Weights of a small GPT-style language model, trained from scratch on English Wikipedia: 8 heads of 64 (4 for keys and values), vocabulary 16384.
Each number is 500 + 50 x the weight over its row's rms, rounded and kept within 0 to 999. Layers, rows and columns count from 0. Numbers have three digits each. The size before them is the row's rms in percent of the matrix's.

# layer 6 MLP gate, 704x512, rms 0.156, rows 22-235, columns 64-127
106:489459562409567479493508512506446502478479438602502518445534539461485554563548467546451484366566499495543441572591503542529456521498543538561450432487496591506474539514572506557498484469564535
104:498474552362498548466452472376466504443433509525501465494494512470486428562485457575540495482474539462428439483535525577471440435523481515487618501416496498476561496493509499435494541548494541
094:501466453440549497532437526497557451533536467442529435559610486534488483515496462490535481510604436470493471589457451508560547430477516572438509449429413409474473493514516524492601557496575581
096:498505575447517465515483479522480445524482589459534450502575539507580395495474545536565480482519556513395521581559528444527540506495553449507501488492504471511470516541490467593510492498454512
096:614444537451501452476386579518504407416580610462441550515558478469541475477467504512501556482468455573445544419537501564496558465390488577517467478494506476486558536491560497475544533534537521
107:517564559497572433455477570515478483503453434519495602463448483475569497392487513508538471450479594511558451384520586506496529622522586622484514458508432559506441506535486471519505505538530477
095:467412519467520411464487530513477532533531487482482381449422463555403534515483465520524487464533438579511521528471554440433478475555440511560541431495513503550568487434535487481407512538555407
102:475505601487540479500574502574434463562502536501458528469514500458507448491480518462603476517555420495519541577419510468478474514513482619516478565494504426426550486457476474484470464554566525
104:474481438446477511503563566429446583524501562509471557567506570447473458480505414408460406530552545486445468552447458387497514454565527477424442458545514621380463512443612519448427484475576524
100:521477582412611491480547530483451604513456507491529516429380499429507503569506473466514468444525486497553553499517487513458455454470474442532422404485528633413455521456521420430529495540462523
098:611472552594556453460480484514502477442551505530527436508546444504429501574592565507414501510557498523508416386559557537522386576486459532540539526600547481565542402449523465476371584489466518
099:490458471446439565500457460435539572524460477558501480559628528455505392447659516490569546489523521483521436552546418470515535510496400518399546546512541456589499423450553571511603482543524476
098:451483545444590591495498587519529500518510495462460436466448550514429529353458457486466495546610562510554464472546541420582595543464476518531479496470487487469638387515477558444468608432537460
097:582423545456450431494445521401505564498457560510537537513450499576372547440589450468488556429519522495488577519507472392450570530457484469442476540496517452480494530642427520624479400456546525
096:565495380523566498466446448501523616621476418515505442494561444500471572452455473491446467445425565431460497551422493530453482461483530469425527557542462454528437497524513475516529594584475431
110:570400398430525559403460521549402526497479481604523455513492465503506508491489472468477532487470488502459480468452549505510437536448490433480416486521404421499461422493546502516458639480533458
099:460472415504493512492569422543492525490400491460590554481575469633616442467527513534516442543519556604502536481499589542498495509524480426528492411523527379477518398558527498583493570428477537
098:608465524513451468472448470494367485502527529515513463464415438488515441505399478559557583419451610492486578569505489461458460465482382405528551543606481466503504551512555452490585480487404451
098:458581578520465508604372452517531498488503499509489474488486425517501550525545439559489562462559473532509547551453469466514508504535468442535476479523506581526532527532443436486569475477533539
103:489534639406451553539531504551509575472501548406473513441545532492507507489471437504526545462510623478463492568452526452549484427560464557460449526477437429459462488508549472524427458449552499
093:539461564511537435560463489511485514477613572560564491467553486520478521474532472485515524438508487558575487546532426492507455489470533487515480467417518451546576510593521579517429520526563478
103:451488516530488474527468489523542509557433511516456506547517584482522501401560443524521564499460523555474420476457460620471448514498509542499511506548537549430469490440429561514584539452552460
098:614559483592472434419556549505477410480554457460458538560519441611522493428494385485493605543444553550425418557592489511461442549535471442480556525506519532390508547566601581599444585557415518
102:549530481533492563571627494466429467514586567472368543512522528476529505409556589522416527565468468537462537536519584485467489442479476523377467572478463497576506426413538414481462458563494505
104:452518573476473486521452456485505486532533457513473491421505481516460463536472496501447399518600439510514535401425523504502495539419565481495434481564612518528577528454491478504464587543567528
097:455442560641468507593539428494507566486501476485526484520521464513469493503514543450547484451454452480534518456480544578415531541538514466602574525500563390468542491544533543504491570478436539
094:522558487600525467528660498470462497527499537507413445547488462497551490573488515487499529478494515418515496438445535446498501569517484478500453496532434507513541460477495538547547527473545575
096:467558502468513457487481503565458436468536464473559473514487516460453588499507485488435450498519425499487458558551422436429544449565502524445542557590517576452506501463530518503516516569464590
099:417483548537500520561520421484424473509523526398482442436559459526543430550443555501480529431464572525507451526554434553513483511479533511573541499512635519449558511435465488469461468375470536
106:412481475525410467529431435471513496437457455544500468472493429524489514426488535606431581475634462453499393562401403482405435515513474546539476507569511507463497535463445507544376534541521611
106:538597514401541517464402519500548427550486538432508485575540483466470453498430524504559459495538516532574570479547546366538472460475404512504567502503467521510537568564558524437559448476542481
100:562466459612514490570510509465447556467411498605537484494494540504529456417552484545436455425419382473560496495544489439479461466493471545476307436547403545381499506445527564500528449485507537
099:498521391476425416604590452547579482509525525499567512506529596578537511445487496447592498574466442600469432526478504546495502512541453438508569507472534473537519458383486531508504511478549529
090:411483529403622456510497553481380542610483515413521517527499504458534440481438492487386548549480444515487450532459433495547438440518509463516510460515498527469484530483401517555527500449548484
100:514501579570537581526459432447512496628597516409460487562483475512569451464504417530555518582508514430471501580460480533535567466567610505493381563523553485497452471404543566543477535448460456
107:430613504551494451519503363517490493452604510489505481493508465518565479478647350537555497478661493500446507506486470472442467426452549491467512544518628482486494476479559532494465530439476528
103:513507480526505414401448563459500508463482465437419595524460548466448530496487470520593438454457552448502469540435545391476434517566568497466521529438493447563536506487564561476429514514531476
106:440493567551482483464550463473521504407454432467420450542472525480437455437485520573452598494540416504538445496567464433532514585449604435528512405452424425476405537475503452414530556489467556
094:434460449439511523488489513435544497512476460489464470436432504499478493421514508503470536485507503514533413577493419471481544442489480606535509456585455448514506471539482470412468565555517504
093:501446497551526458585481404473515500426477515466416407452547429541615500439582537563470513454468503502473488449556410434458558435428525529564508425550566410499517458456529537368577532449444529
100:589459533534426470489561475523455475564598512511502503549497457418433477498486403447505530518489457535422507510504501511460422453488536528473434500402504470502521468479492543455417455379459443
102:507527586455517489537491561486485547480579518456437502436477591501536504487479515411507450514561538461545436504465496453502547587482590515545547487519412455413553524514602576481431514620614550
106:566500555490563611525466485503460491503493551499397519392505545516501439499476560445520474453522416469497455449529516417479553556495378415531572475460525449420520482466539531537499476542473484
095:437380532503468566479498483460524482456515488476587423543478507553608564532564463515562449514448432512495554526415538516476522573471592474481531612499466486469474458476586478401480523527529556
103:548449541513507372453516489500507618589496481525410515510466536492482572459467520473515535506609454474521502434563475499576421453488484453534513381539499448530384460477460456433495504507485471
106:492464569465524495500431497494523532425428568512540501459538448431509544437517480437547519558521549486439435502521500440503520522503471607543440593512492525479439475516454398495542482468551479
098:466462567480478524488580502494564444518495482495547502449501537536406440512520463511566424467605443510453540478426560524498476466445485488496495513480485454563629477477522504562466468531467490
093:567404400460582513483400442514511447539539470442478443496507400498514505471502509558533497498535449525550497448488534448565480495426488481447528477522552447441518456379463535491462560484577479
090:348523514559475484503489502433522539479535472472456555573562473516516539541619480594490483484530409535489402438539496484508525486483439577517528425453472426499554456584464426518430529516447422
099:439507617507490551546483433507509481537411474534456577532482515487419416577514512492425420506459466461480473473554560575540443558457483498458503544484563528555494416536488521574449551522533570
097:486500548478410416497529512531505500493566564448399509553461446532456466395466575498489524502463459489503517561432499485492451578455582486429449401552430513513489466475497565491515510465528470
102:496561487532475452529410521533470597523474494559518540479475490534549580466516487563362464539491519456501470570508613584529391605428518525506508529572465467569470511588575524469463499569408439
106:540373510546499513533615448461532547397536460608505554457561495441462483505455507454536467454600474484541534447555526502448467484491526510508546574456545495516478480418459512567480490439513487
106:529480489508500561482538520468478431567439487504513566456502513449528463504479541472494469577478647450395531454462436501441453542428489381622485471497482472466521512472515503427582567456499460
100:388563541494499634470561541469475519407486471518563458533491563423492455478516480547451482460463532519432462479585571480548487397466588484450493586463530601524472444456499395505440498477455435
108:540414445545543535501468559507387531567504560539527478597490534460519461498463485471391574514523473559430512469581589523463516542510510490506531592426555457575415493506459505451520536527529501
098:482512500464532512570435476514439433441442532508527481463520473453485514464559470532499525517485521490486435529482510488453503410548508511491470537513546612503583508446520476391530562445443563
092:442528363560435456553544560559488413495507520433564387511587492518447548457452491570495512463524420425555523485521516522507540444480631541518507568489433428427570502455473512550442461529597440
101:469445437487591423419536588486502484551480602464511554502530468557452506445487508514565536454515452504492407461431549526508442494451495495513445475534471509393514542649460379523527474499458502
098:581540518518664479480495514484534460519494561476628480537469535583587504496561512505478596494510503497445460480544483537479579493513590643480479485491485496476435520428476458461438427538421454
100:528535509477467477473511458470505528544470499471529521486595526521526584549577544412484505445355419564517525478534420620525443498555508451438484456589390447508516446476466477542449535486432386
097:499557570426564449479439455448532411356581488574486373472536405519384547407442469489342433459490524545569425431519476540526443559452526387473421528517454473569517442481557508496486515533524450
100:528570490541360492399469488444527620461568509482497567536492537451484391547480439496553457486490503555530499425684479593528462454515473598392592484574530553596478546553512532553594506553445427
104:500532564540538463523542616468528480481481479513422514486475502509436455464598494575481508459445486543565476478504512588604542404566470528492481482512447478539489451556567465504503527483540449
091:476492589492561527555468444539455487563442436553499488492519557471544490398493495443484583563490434497443489452532487448505470462467464460442490556492461404509521540534535488441489430501577515
103:495492527544525483497510487502430461488493586507547582639517554475498424632569513492501506544478564588490459474519504493589415489460523508480570400468405523560572490521463443517542456557544548
101:470546550483529446500516499470500505563471457529532517528470504403474516442556509450501500465479396592480562514499569491452592512441532526531495476505436482511476467588549505486563449561519562
104:469570476519606471492461455568547574406530550512487499510499487510562514439551490556447471447530369498528499525451513523476493593476477397427477567507471531582455460485449377427333525476492464
098:534564501455507542446461430526494458596472538554529541478517490431433505533489489556501564535443511521477563512521461483478452429447433510518443547567466444486461558463447464509404499458561432
096:565504479569551472572578400415523544560599595476491522487558482458509485510511492515509481574463382505444498540565540398443417480554464501495444595495533624444478457564576557476395478461544508
101:447484517588566465515523604448480548518469472584391487514546500430427528498496450456515512477456574571525509490539454545516487530513426577574485463508524529407432413422547458511586433498501558
094:520483478459530497489523516441367572464397485557514383454526560579455408528386532509527454508544464506541528485507447504623672571525476481560485489455545495462448540453505503548505525528450523
096:550461532520478464467444595395431585517579535511467568550607462517450507394507506547421516502526458495459524453582477536505492529510407550528498506423504553475512489460514515446534515394515480
088:544540582454526558550523462467535429535528518348541560586467453538382608396465497484461438515521439453486511591469522549478486498516443420545527460507512415524534428448471527592530634521499542
091:537513520498421516569438626516559442546476467489584523437425476383457510534453580516496527446577539453489460496501479367447512546453461432577491425624519478566475620535540453520472560494487579
095:467524511609605388515585533532475565507507513490465507487423521515478481583521453511424432525534459571499481416515540430491421462535621565479510610460450532453488521511510466446520450424609499
100:484549554511517415494480572427379534535479460513602497533633522462524481512543495438566502521539469559553471437542493488509511430569532605573557497463483541582594446589535587448519462472508483
104:598514539575423491612491497381520468414448485511487455448500430514530501446516432510504527510462480579429547484551503470454576487499493496515585444468565430473413585464421468494473545516456496
099:514448594552516509556406470477502471426506583534556422501505529540465526532436472447550494493526546576519550499433462508467419510410493464493517455451554543529473564594543459554517504518528493
102:495559538545515469592489451491465525466543500449510463534496425509571458558438479576511493463421460465491450433539602503497528394485489447562459561494503566509462490506454503529491486486532561
096:425552546616535496566593541531494486396535572496377495487500547560516474569590512366477415517504492439441555438499597463492457471559564482429470503513542493532509465561497462516495548538409490
099:478493586433483484528547499523564568431499614495495463561437513492497570474454462485584507501547492520482536438524540495516616453488427461484510598476501432485463514517523518583504546478386553
099:574389520548510480445464550529543551361469501499497585411586543535425475518610522540482428554408482461509419501514492437449477574392548518536475481541485455542574492541497514536497451519466586
101:505541615509575523514531584488487519545393496567540451420446476489525466429536493479518472601588507546471509497537515457523544544600587581490470466406502453538561484541537482475565449521447509
097:511495529505489527516456526495474502500423448464482480466547483496431567575552528592462450486467370441501561499470417545469470435475502474568417499462444463469476537477518516508509455567513526
093:542468500572492556514533550474529448467463597559479636560529494433523557466484516440494517486523508546566514452494389539501489523487495461557519596536471559488414445480465551499563603543455455
099:563501536529535472485459535480495573434579501594623595528510529504476548551544496347549465530541493445541486410487519477457545482581515380379468470453506630412433521531537482529543567484579507
100:510454516525474420517491522543467510406426461470548581459344491518517503527472410443447451424444527497527553578572522573502538442533502584475405577512448504482585482479473466485556513528500490
101:560452506450489546433528557421558472563510507487466473489448502478588522484499502536483456419531575480441496564609535471390514545551397464554505493548550506431461454482546502481538457496514552
097:493379556491605475524449553520553547514473534538512463550486580419556468444509535558535463497501470538534427588502581489559549474449454510527460539592543551442528497456475522599399435506441497
098:476504541488560410459415550472484352420460452524526576506534421523499578505528471511476415477449564499505380554534558529428522477472576445470433547545532517471549499438579494435569548539456435
094:459537520400515462537554464633566523450533603498524519455496536534524404474498457413409428484515442415524499534474451558523448451526429470419472509520476507436533405511459488474518473530466426
086:485493623546492453429473540457478519457485568446494556572499478468460457538523518444534431597474413421534593377594513576459418430479476489504442525491496537522475475474393446466552449547487492
102:410509499511422559479489440473510568466411537520480516551461469423412486400515586445493517501458468445597588541467459557517540489497472498563539421497467435545401453538442485476526514451402631
101:470450491477466411458515633521471548489451464458615483533455535479632382572556432449520469513537423532422495474508441558556523490553483546479573598507483419420532487461490524546518552559437474
103:476472578370516538469571529528562388576488622447436587508476457481527457407391439469491447504492520551457489561428547467530494432552510449489491544537498428601534517459579484416547443548452505
099:445683581512575577508494549508511478399534486456511478487485464499419481523480512455511519525418462518523544506477519417450539518368536468428431419446566474412477500538531525491452549535459541
099:463377532553523546403441463588608542513473473490520524410514502443534461478462448543527393520553467561555443587427478418483506544411501514486471440504538533483568422550602435549493434497478490
104:419493523551555540539451573391524473493500447474508541516473513501493445566432442505443369478459505507454560511504468472520497412534456521554406503448529623586461520480527520532576504433604499
095:413504461462517505527523519401475602429550439554444408614477489518479447488526436508471390492436466477540564425514405510490470496500451463507491565399509562499543438521508388569438431415490502
106:483479435460532528585505507453458552491530528515508495513511559467527417541593467448503472453578462553484490479452502476492529491512488439420571535548497508525422534444414468473492506459444500
095:495484488522496510511525472494406539441517491437501507521534521515553526494436520490506511522557440615563417424462572543486525423486519412549432503447587533481490544575490464489517497524462477
091:518531443524479440513462566550574498486507515573515519513444504511577502488506478490460422489498520503527467468481445529547441491527522465514455660512456432467486573537477569443500495507457450
099:576554526431537484554503441486520476522540433531351620573409499428453437401508512511458477478613464542533516446492436463590475486571581481540532515450463599485542523465481526481392544470545520
101:482453519470369551516464437465485545449522485459594493557544641506441467473455568482454498539609408480541452527534483508523511458493529445472557517468532526417548565480550520441542533517459574
102:480527476450433466522574549500469477400460488535484563476421536517487529435442503517555535477501470500502515471453502555550488486513507520569436489537496527577527578375466537510503526491500580
105:546597543415537499493439520480511488437496536503564536469504508426534435508494554501573535348569477500445531500580486531501486464584584515463518449512433496465500554458576505513516482539533577
104:416463545472532554542417545536492548425534506498470650497445462456483553592524535475622533556466476348470503538499549481534553469485503502589435462371428535519558540396525606458490499445529537
098:502431536540597436504552502476483547399477450472560530546483537398501411493498493479515550462466507482508501553479479516552542449550605430488537496411519491495496561409517567525525495541464597
102:408499516533488530555448503544462427469506566523525557472534477516535499535449489458548492468468456485525485396573605444437611516499483473527356515544558526497501565493597538571518510517579464
102:507535486410647419434518519518457485556492447523460500443604514469574509505435509452415444500487515509488452526497474493498471546419539485474520480500528512535531438438537529533524459520518504
101:450498497435460539527413536544498444458552461453553543536456525421559527511480571402514500462526476449520527525461517514490481511459504429478525552532468581448608477453422525455474419472497493
102:478591529521439471588528529502508558424453481489525562523546504504505463557481502479470466577513552457411397450556511493434527534523577553480563524569489519532504551516475480522500463566390556
093:584519547427509541485530550410517506475515452518542496518420487414589483581493550436558517453504598436381534544598537436514611444516489556501412533515513463533536507505431491417591451487445508
100:403518504492514529504494463629467534494534519475445495573476497529473478426460488476441450498475461481439436419472418451544427421475515558529498531478494588464570421561491523449409447595474446
097:502463538498505492555460570446560478523623600395563471517465469574556470559599439590476539487612472432455459520417503543488496527566480495477494507485441426463421536460656540496505452459490459
098:530502483583483502423441451451499459459489570522478479520544482573507506514435515546441410519373511600535547469501442496498532515529481476510486495479533512486501493508430483497456511524528547
103:510484510574632512500505584530424512404502511450496534585448493493597477536562499539494528448466511559464422473500478418451560440540498515459473571486396525438500555459508496463556485474479555
100:536455511586520499438550497477498465528474458437515548474433520513448468427542475571537541510436453478509401405567531501544544561506521563445470406493544484467410413457568529566500648468472460
097:535502503567553412506456517504442500417457523495465540524490444514552536577521459561526445502506441443617362524490515491481470546551532424471499453562464492557478490507413505453524494530465526
101:514463450619430476485551532490473529435505495512503512476535391569670588495444492478512529518469416545506584467501502503477421469490450487490502524565478501460442531472548518484487455473533452
105:488472448398403503500544472521563497465507555541479435441590461554548584458534470519559508476480603464374484561451517424475531457529529489485409510525503548578504536462573397526524533507575516
098:380555506545408434539502535468405523614470479487498513520577494429442437511565528530545374395497470502468511500603451453564554423538487512468522534447524547427477500497512594521466455473473558
099:410503460556460488541500591481484467544550595420494423431574520497503457595544547482514504567441449534494496474552453516469471512474523519476547486491467490463563468488463412518494548513543487
101:434559540438489428525515566583447565622619566489465547480429465517418519510566572615445462528499512527478467482529520483522492528443540427447532451406582433537482520541452541521568403472540519
110:560521473518412425534532500544537476470441503395455517554574494475510511550530511392552391472466431501468510473532513460588482505430530509529511510501550388471518574525420565499523423522452544
106:481554554600438535512431516464481517348527531538479491499512517587452461575552507472487370553492542512606561472508476495443507479511583515547551496532469481473549477413529502469438547463436516
104:415502554477482537520404547456560551533515540549582504485516524464494440474588475459525506501497417483406407519521485453472541393505503391469498490488479471568546512517456599568451534498452430
094:518537480459469465561418520564545402439571386506523496409534518479426599461510462540484543479559444511498407393444532461493456463443477602548530462535596524539551452556453479529489460519498477
096:578441488605445479566494513430576517408506468639518482542463523477556579399506493536515499485440490522453630556397555583417533562475429551528485547534532532537478523556492488504492534538508530
098:441558449464453460579467434469419486477464546584443582452530564406461435504498446518467524473482510555438410490472548582539522528458537536420502569472648441453499399498460440588500520563485542
101:491499543535576478563586526564476507575444620543498606532574456554499515432462487514499580492447588452408475551541391536471621520462479531476515497447564471553462552584510471462454508515563500
097:487613450478514563541604437466407523408524539459563502473518469589496510543568474420510498426512553444496454455496395465404471529442582543442468485552416481519492438463450441400503543559492505
100:444456510587581414527441498435529432480503563522554439534420600523469523549504471429537419445480567491541427507479480575442554507515616520394585602535526464568555451565499481516503613623421511
095:454533536514479515471511497456492368513520435494469498622466563439478419554473484451383584528518556494454508451618525574455607471484556556397471442479531580492438526474458608566444411461576516
094:512544476499537487544564599483580530542536453473487451509538550547460390441468520457533539439525494547440573496541539436508431521617501487505578446506532485546422537538584451485461475468565594
104:459530545433491498519478486497429423461431559574463454518460537506519513408551482486574482574505525438574514563525490456501488522525519535507507412513519564513484475396553444518473567450481495
099:549492500455536475451497572527551480548549419444486502542473558525483520529460533458453448453493429499565407502378522568503500503537526482415462592459464461594559504502515609519539508453645493
089:422534517448518515454589466540536505503570465518604492654607462513480575506511446459503466460519481447524523460450576452472451484587462585551489534542537498509488468453487492474507452445431450
097:497565624460562528531459473541550495558495604532454534493509448471531537529501449494450483466483525493534517399533567517450410470510558466440547527563557512522426454398387538563492417494507533
106:541510497521561577479469527432517447464537509467503498491463507586452468442519458469548470475400490548457519522564511511497510613490597480449600568499456515490526586398560537458389530378479541
104:460566438504395525476473553535437441477550469503555484482533480536501406478448570580433470468498477509508561534461395396500519483536474459467410540471495481507541476502561545491459457445500405
100:549454526517478466536527440534527463438482551547462455497586543471571546545416576423475485471484579453529461556448519417413435610494526460521490455475474532483498529496448508450492591453498445
104:511541498485525483526486528568453540605541558542543540412550522500537540594614454478383475432535424462501519539429506517476511461486542460515510515470513529519552500524604512398491484475479479
099:476514472540477466518534449500432445380604555531556542552493505449545465515545575519481550472477468517469568438468462483464477481503537512524406453544495486528500477475536557430418514513572504
098:529530577521477518546461462514457501540511496555574452457583400494556520487483490490618466561484537427547452594467460517482536452555528426508427450501509499572546396427494430431515583474480509
112:496412610319620532437466375569546544519501533516610479547536487579621420463521533509462576538590566453490501588507393574593502429498477499552502472478461554403580492462482576507482544423450492
103:477433532563450558440452390518521568480558607605498557496514571447513509533446452587561495496540554527551478570551491566495530536460431480469386545578538506408518514469503452508562402528518515
113:598413520447539546532421611535478455488434488425545571429551449518549530455521488583510473487408587471406556456459508443530462533542521531443423581578439606487532542562534435455514500412546578
096:449573587603466638623490508423550624519534463511515491563397505457486493481518508512492454556489519500439469579515605420530469456427481497424571495466509437502476530542499437510516536571580473
097:485556499416610475590431471440523509503500585561457498427566539464550541551534502493523535402442524433600547483623570515460543513453505523535477442490501554434480432435535479464505593528379454
096:491482533472575489365433534473505517559473421522411442583548495452488509458571467457443457467554461550484546498522521478424579501485458462477454476426444407461478487513504495427491445433508468
104:479491493553527427540485547551528510466473436443543416625535532477447464524476513499429423444562529499391547483451541493534527469546462496399473532522522498578472533510460490525381491496483485
097:542472492464515426386419573501453513437517490528450565406456567568476542519517563512507488517527468547482546431511563473409474564464503511382574531457477433468383440443500485451537471529532632
094:461467482473461574488457539478493488421465579592511613493482549550482425503459484489445458447521463479496464478478457508612505446414497496519521468511572467490479460447478432450409487541490525
101:422505485570492430483595483502485571489556605503501455545409464551481540575563453480570505477492515561418500526447452498626488442467577459463486590533517517499421540443467572451578479506547479
097:491492470538483514453477496493577486432475492507503503578437571484540587481449509346514440545498448521517415548483521512489500481430655456540521549555511510437522511487484439654464551507448577
105:474494393538471458493564480529499518495508480454452557476496450439489480458463408601599469469367516476512586599556561473536541506455525466408497484477524520516496435436476506490560554457483516
102:466544557524501442499459562512478469508529581478543465539558547514456571421489470517556533476515465473431374449547483577500530447490603462590465394412493491570534483545486532551503513521457456
102:539459586502526556488533544436513562516461499555584523405532459497443526612440497418502489536470424505497481507433429487444598538383538581483456480492468595500482517464506574437483464509522490
099:519424478532457561511500476446488558469489554523461472490542460484548391534477495515659526557496492445541500540476428462563500486529495407448511476599499467484457614456353446459456508548482418
095:493425592466487414463440561492443509481460468440553478457512571598521517568484571462423430488477564495512546554467471576572474426434537423518415506366521521527539502518402526541513519420505475
094:518529506488364431493544555455482464531534478547484412465459523584431462540563444448403438556577517512405512508539521560538422526549475528531469431443508473536556445524485485552500463527537443
103:471403492492501466478518498542478484464505520536436522509552478465451475456411468556472541457534438487457553560351507469543538479520486509472538476502471453457419581503487514502590503482510577
096:505523550487593466448426495466509531479399574498494534569516430485552515417427492509580531481427457529460518513576573533480414518585399506513483538420530388474550531534446544478554515459470471
103:484525520471587528461480544521388584476490571403486508495476509511588482566484549556458502551478486478517552458479522532402478543461450445516478487514511466555475440462516505544566555570405571
100:502572475388510520484521534499393505431435459480445541612585577448497448613506375464473440438483577444407459491525438522509513451458511479501522439465514623580635590605502415461539496490528586
096:529428524463522571437506591384481536417532484475541505539462581420539536547577582393499449481486471449484487444514438553452555448509634488464494526505516459425503531472472463438535465550571487
093:538478582418533535465438384474438467510523524528486506552422539487492504543490472549551501413482516557514426466498537513515535481496514470601572490521569507543478451533495452601430536515437513
101:605464586482505403506523562461487532489534507564588447513372609519504545502528539422448518513497576395382539583498538504530465477481494509546494527466515504486402604480574582461549516517466534
099:553560437517544534479388468427523409496488423483561504594466533451507436551567507423494496490422558574440484452442562447509500447442557580447437573543445517572510498489533457529482488518531585
103:454467437408428428510533373439466472465668480541526486415435462578502527455437497448507543453437495560481559535514582579505616471552513522505503526589509461470543439429465452590466549473472566
098:523456506457573464525558608509485424562639541419506543533481515485460423516378526498497471551475512513446502622536462549536517438463534379587512475509506503515555541487518400467446457439554447
102:506504472584451432507502493420459492540492528509438512485474552412504565450406458495496545394444474597440457490548575476483445460494544460558481451585533431504464564382484549441478556523506500
096:443448451500523500448497402553455595401551573577497505516414512607432537472520496604517532434505484558511440553502470526575449508472502454545524523495571511560387445495419490482486642481374475
091:417367499391530444475444346544515466385577498491501496535549569460476416636472542394445541484511523586475482451473457502519484507466511569505449432527463431510494434557458455541511496540452523
097:489463523539493515533515537458392456490504415508484522432521459571513572460482568600458485531547494488520503471612550540494557447444428469475545460492509475487609454482475459464533499530497497
094:480431488508486398506478518472510460533503464402489465483402533511511418466476484393475498465553539554448479481441494436500528533533607503543454506473491520487476514511452595492595562612568440
097:533449423387582517507547577565445561505486578459519532517513491536488450496521512598515479486390531503491506536494495487351526567485356503440441455539611455527576452432490540438467554448496594
103:462477484531485568502433510393508504425495452527491628550532472517541467572506503513543550455478560480386415524548531510480523473511493514453413480479540523458660499540490435488439505498411564
098:456610654595410553465481508419425435548491470561501440575526561413418469457459512495474523651519419479470509504423499493474477497517454547538586538508524438515460473526490492390551509532525556
094:425407421549567489496532528538447438470602514636441472425448519453526354514555428509501492504497476513499567496505529524503459584452446563547477515568586525571520524461560576467521470482394424
096:539480478477473469530417451524448381552492558511512498528510512487494506484529429480460462527528434540478485449423458488469450475502483540512558531416422439485520529591494395645361539431630505
100:537535455471502558522479535481447586454562500425535439492452543457439403468512379446508513517583460560478489502487445477456368529557500592499572498420546550414471524497580456478452570572486448
098:473499503507502555516400507434486409447503519570468462481488479436516508478555417531539525368448546515472453496451518398721565543469530575565458500502481400533522561495518453464474473506504549
097:506524564464500449482529481473431551534406501482386453505438454465600547463564428555473509486531410472558482433550509512447534553477437512441458522519501589509509520493550514500454525532572547
096:593493464401487470439479464417445556460524441440489458480537581558493512547444515480528527475524452482548449514440569459506440483446523421437411466436461480396478471501552529520477410481437451
105:419516530503490481475534504538539449432476457420500585595413565481504474518462499503570529599519587614429524530531524420521409399573475489444360500464520468450521521570507436522392494517478429
093:544510520544543511466408486506565455443506537500488440626516431548502480469523507556505530517414439494555473478495498539468469468575541424533497501366462509525572433558557474447486498529577507
092:528494585455525457444410492418443438577471426494471481445578497532482383467469569540589485437425422471438480504488398458374546559518564505548551497491553530456459614560477528589631482551517482
101:492494517503453516554534510541489501479574564552504544547589508550479410497421534495515481449447496480432415457467584444398520530511578555517453556515508468518412469498521626543560583505460542
106:551514490478469412450533415564518548446494515509511598530499495548541553431446482506425532487527435512540517545462538427541520576515492475434556480422503481459489491488586513537511544476492437
094:465479415492421470615546508483544492355506492569477357505493424494522500478569527544538506492530473517552443478458554483609494422567449556519393447507476439437496466595549460551579471458529508
097:454445484435518405556542456484508570475479499575530542491528411473477403549572453510493554461553571507473499490512392572512615523427471453482512564485534522507511466474453600380479568491554556
099:557435479498483446492522533428461478526529609405512552484489618473552426562496409526478485452536441430592483579518511495444560487459577498472454521617482531467553505553485439498446634559520514
100:440608523464501596543438463497461456552452505436485459471520567530524560469447448459473440486490513508584501441472417490487485602579531454481450494489447535494520493467510479504368496437461473
101:470571567482565461460496525494507469464445487456484517535433437483474517522566537435462486476532535600587495423475558560508527549512497509512447527430542415423464516474474427510425533489479385
105:432494407420478504440521580490422458554512516576432556520512461439460494508486599477591538542515608504539488544556474558480489488549473518448511521490482490520543475541599439552502482415507476
097:485457581554446510519491505529587545526553481577495554465519601502451446496534427487466446611501409647562454485618469508489512504513486481458471499492521463484466418432524547483434439501473519
102:479502611457581475533410467440466543597466541341525555462506514500504471510415541499433420550540517502457417516541516474452589550466541520486495646440535476495525564635490523515516603488431505
102:530556500445478496479426394475505428585516587495510401512488513536473434494597525479513488532407491468524431481522521543481555580479513572511500506444513531555523535528510505559530561475427521
096:552541444539513514514471548423416593433542411493425503438521507469426474550543487378500509450488553494459548447520372519419518496451456500512442507502608502519583516456558602508422462600565413
096:463468420455519499509505453513456555539560562534538470561503484486537451491487559530482475509574537444518456533462451541567478492515542463491541525442515513596476412516466545485476565491512441
100:496501547492527502454489525452588381476573465521451517485544528507686467566512507524440415492476528561546496441499502523574521517462432444503507558528487479546491473484469439613564441457516535
093:463566551447589559551513531388487486468496454471512606423499526454530568520479479495486476519511378507472485459514538373487502470568533515398480473524553549491411490447384532471412472522457456
099:471469480389491565413518560469438519553555489489472459451455472453439586490578502485482508549531456525576464537416487457463530496484512592483469475544413564510510550498505438344598543466515531
100:540462481556461453473493390493484414517501484550474535556469459595517561540510474524391459566485526421503525440526511498498491469518459554472448475514450483591503446468521486469543520586469654
094:455515476418490440519487492499493488490528425468453533527430472465496485503535538521400428513508452580578457454408515639404507521466505507452414533476497441565559533525435486550421462399479530
118:497574568535521515498528483485502569487495513492403419436532582521488600479426537553506400422492418547497500484441533549541421549413455463497451577558538454577463550431397482460539517514407577
103:495608529449486493482429498477454489483511487495465485510460529496562536485579487538372557501370464522508529495509586516491467430491565490466484515518569477451544410482384522402494610504359600
100:467525471426595492454451494515588511505477535491473462535437413449571522530514372478431490515650451518496434544509589415431557399524456502468495514528557494497557498525509575454503573550481422
098:559432518528546495531522566476489563471529475521516578547532508482443485472448445536565605546412414527479462579546496438480519513557428524554546521609533453475485595493542524488424545559440485
096:505418467506459493435462555489492516469557612546526551561595466387483564504483469441530478492528532456511461505527511426494398529474532546433591549512469509503550475491565529556497531504536492
096:531577533530590558505523542565532528465544524515491469433536426460478524542516439388479550517616499501564544501520423478512472438517470495404393515482515528428492390401453460517442566530487458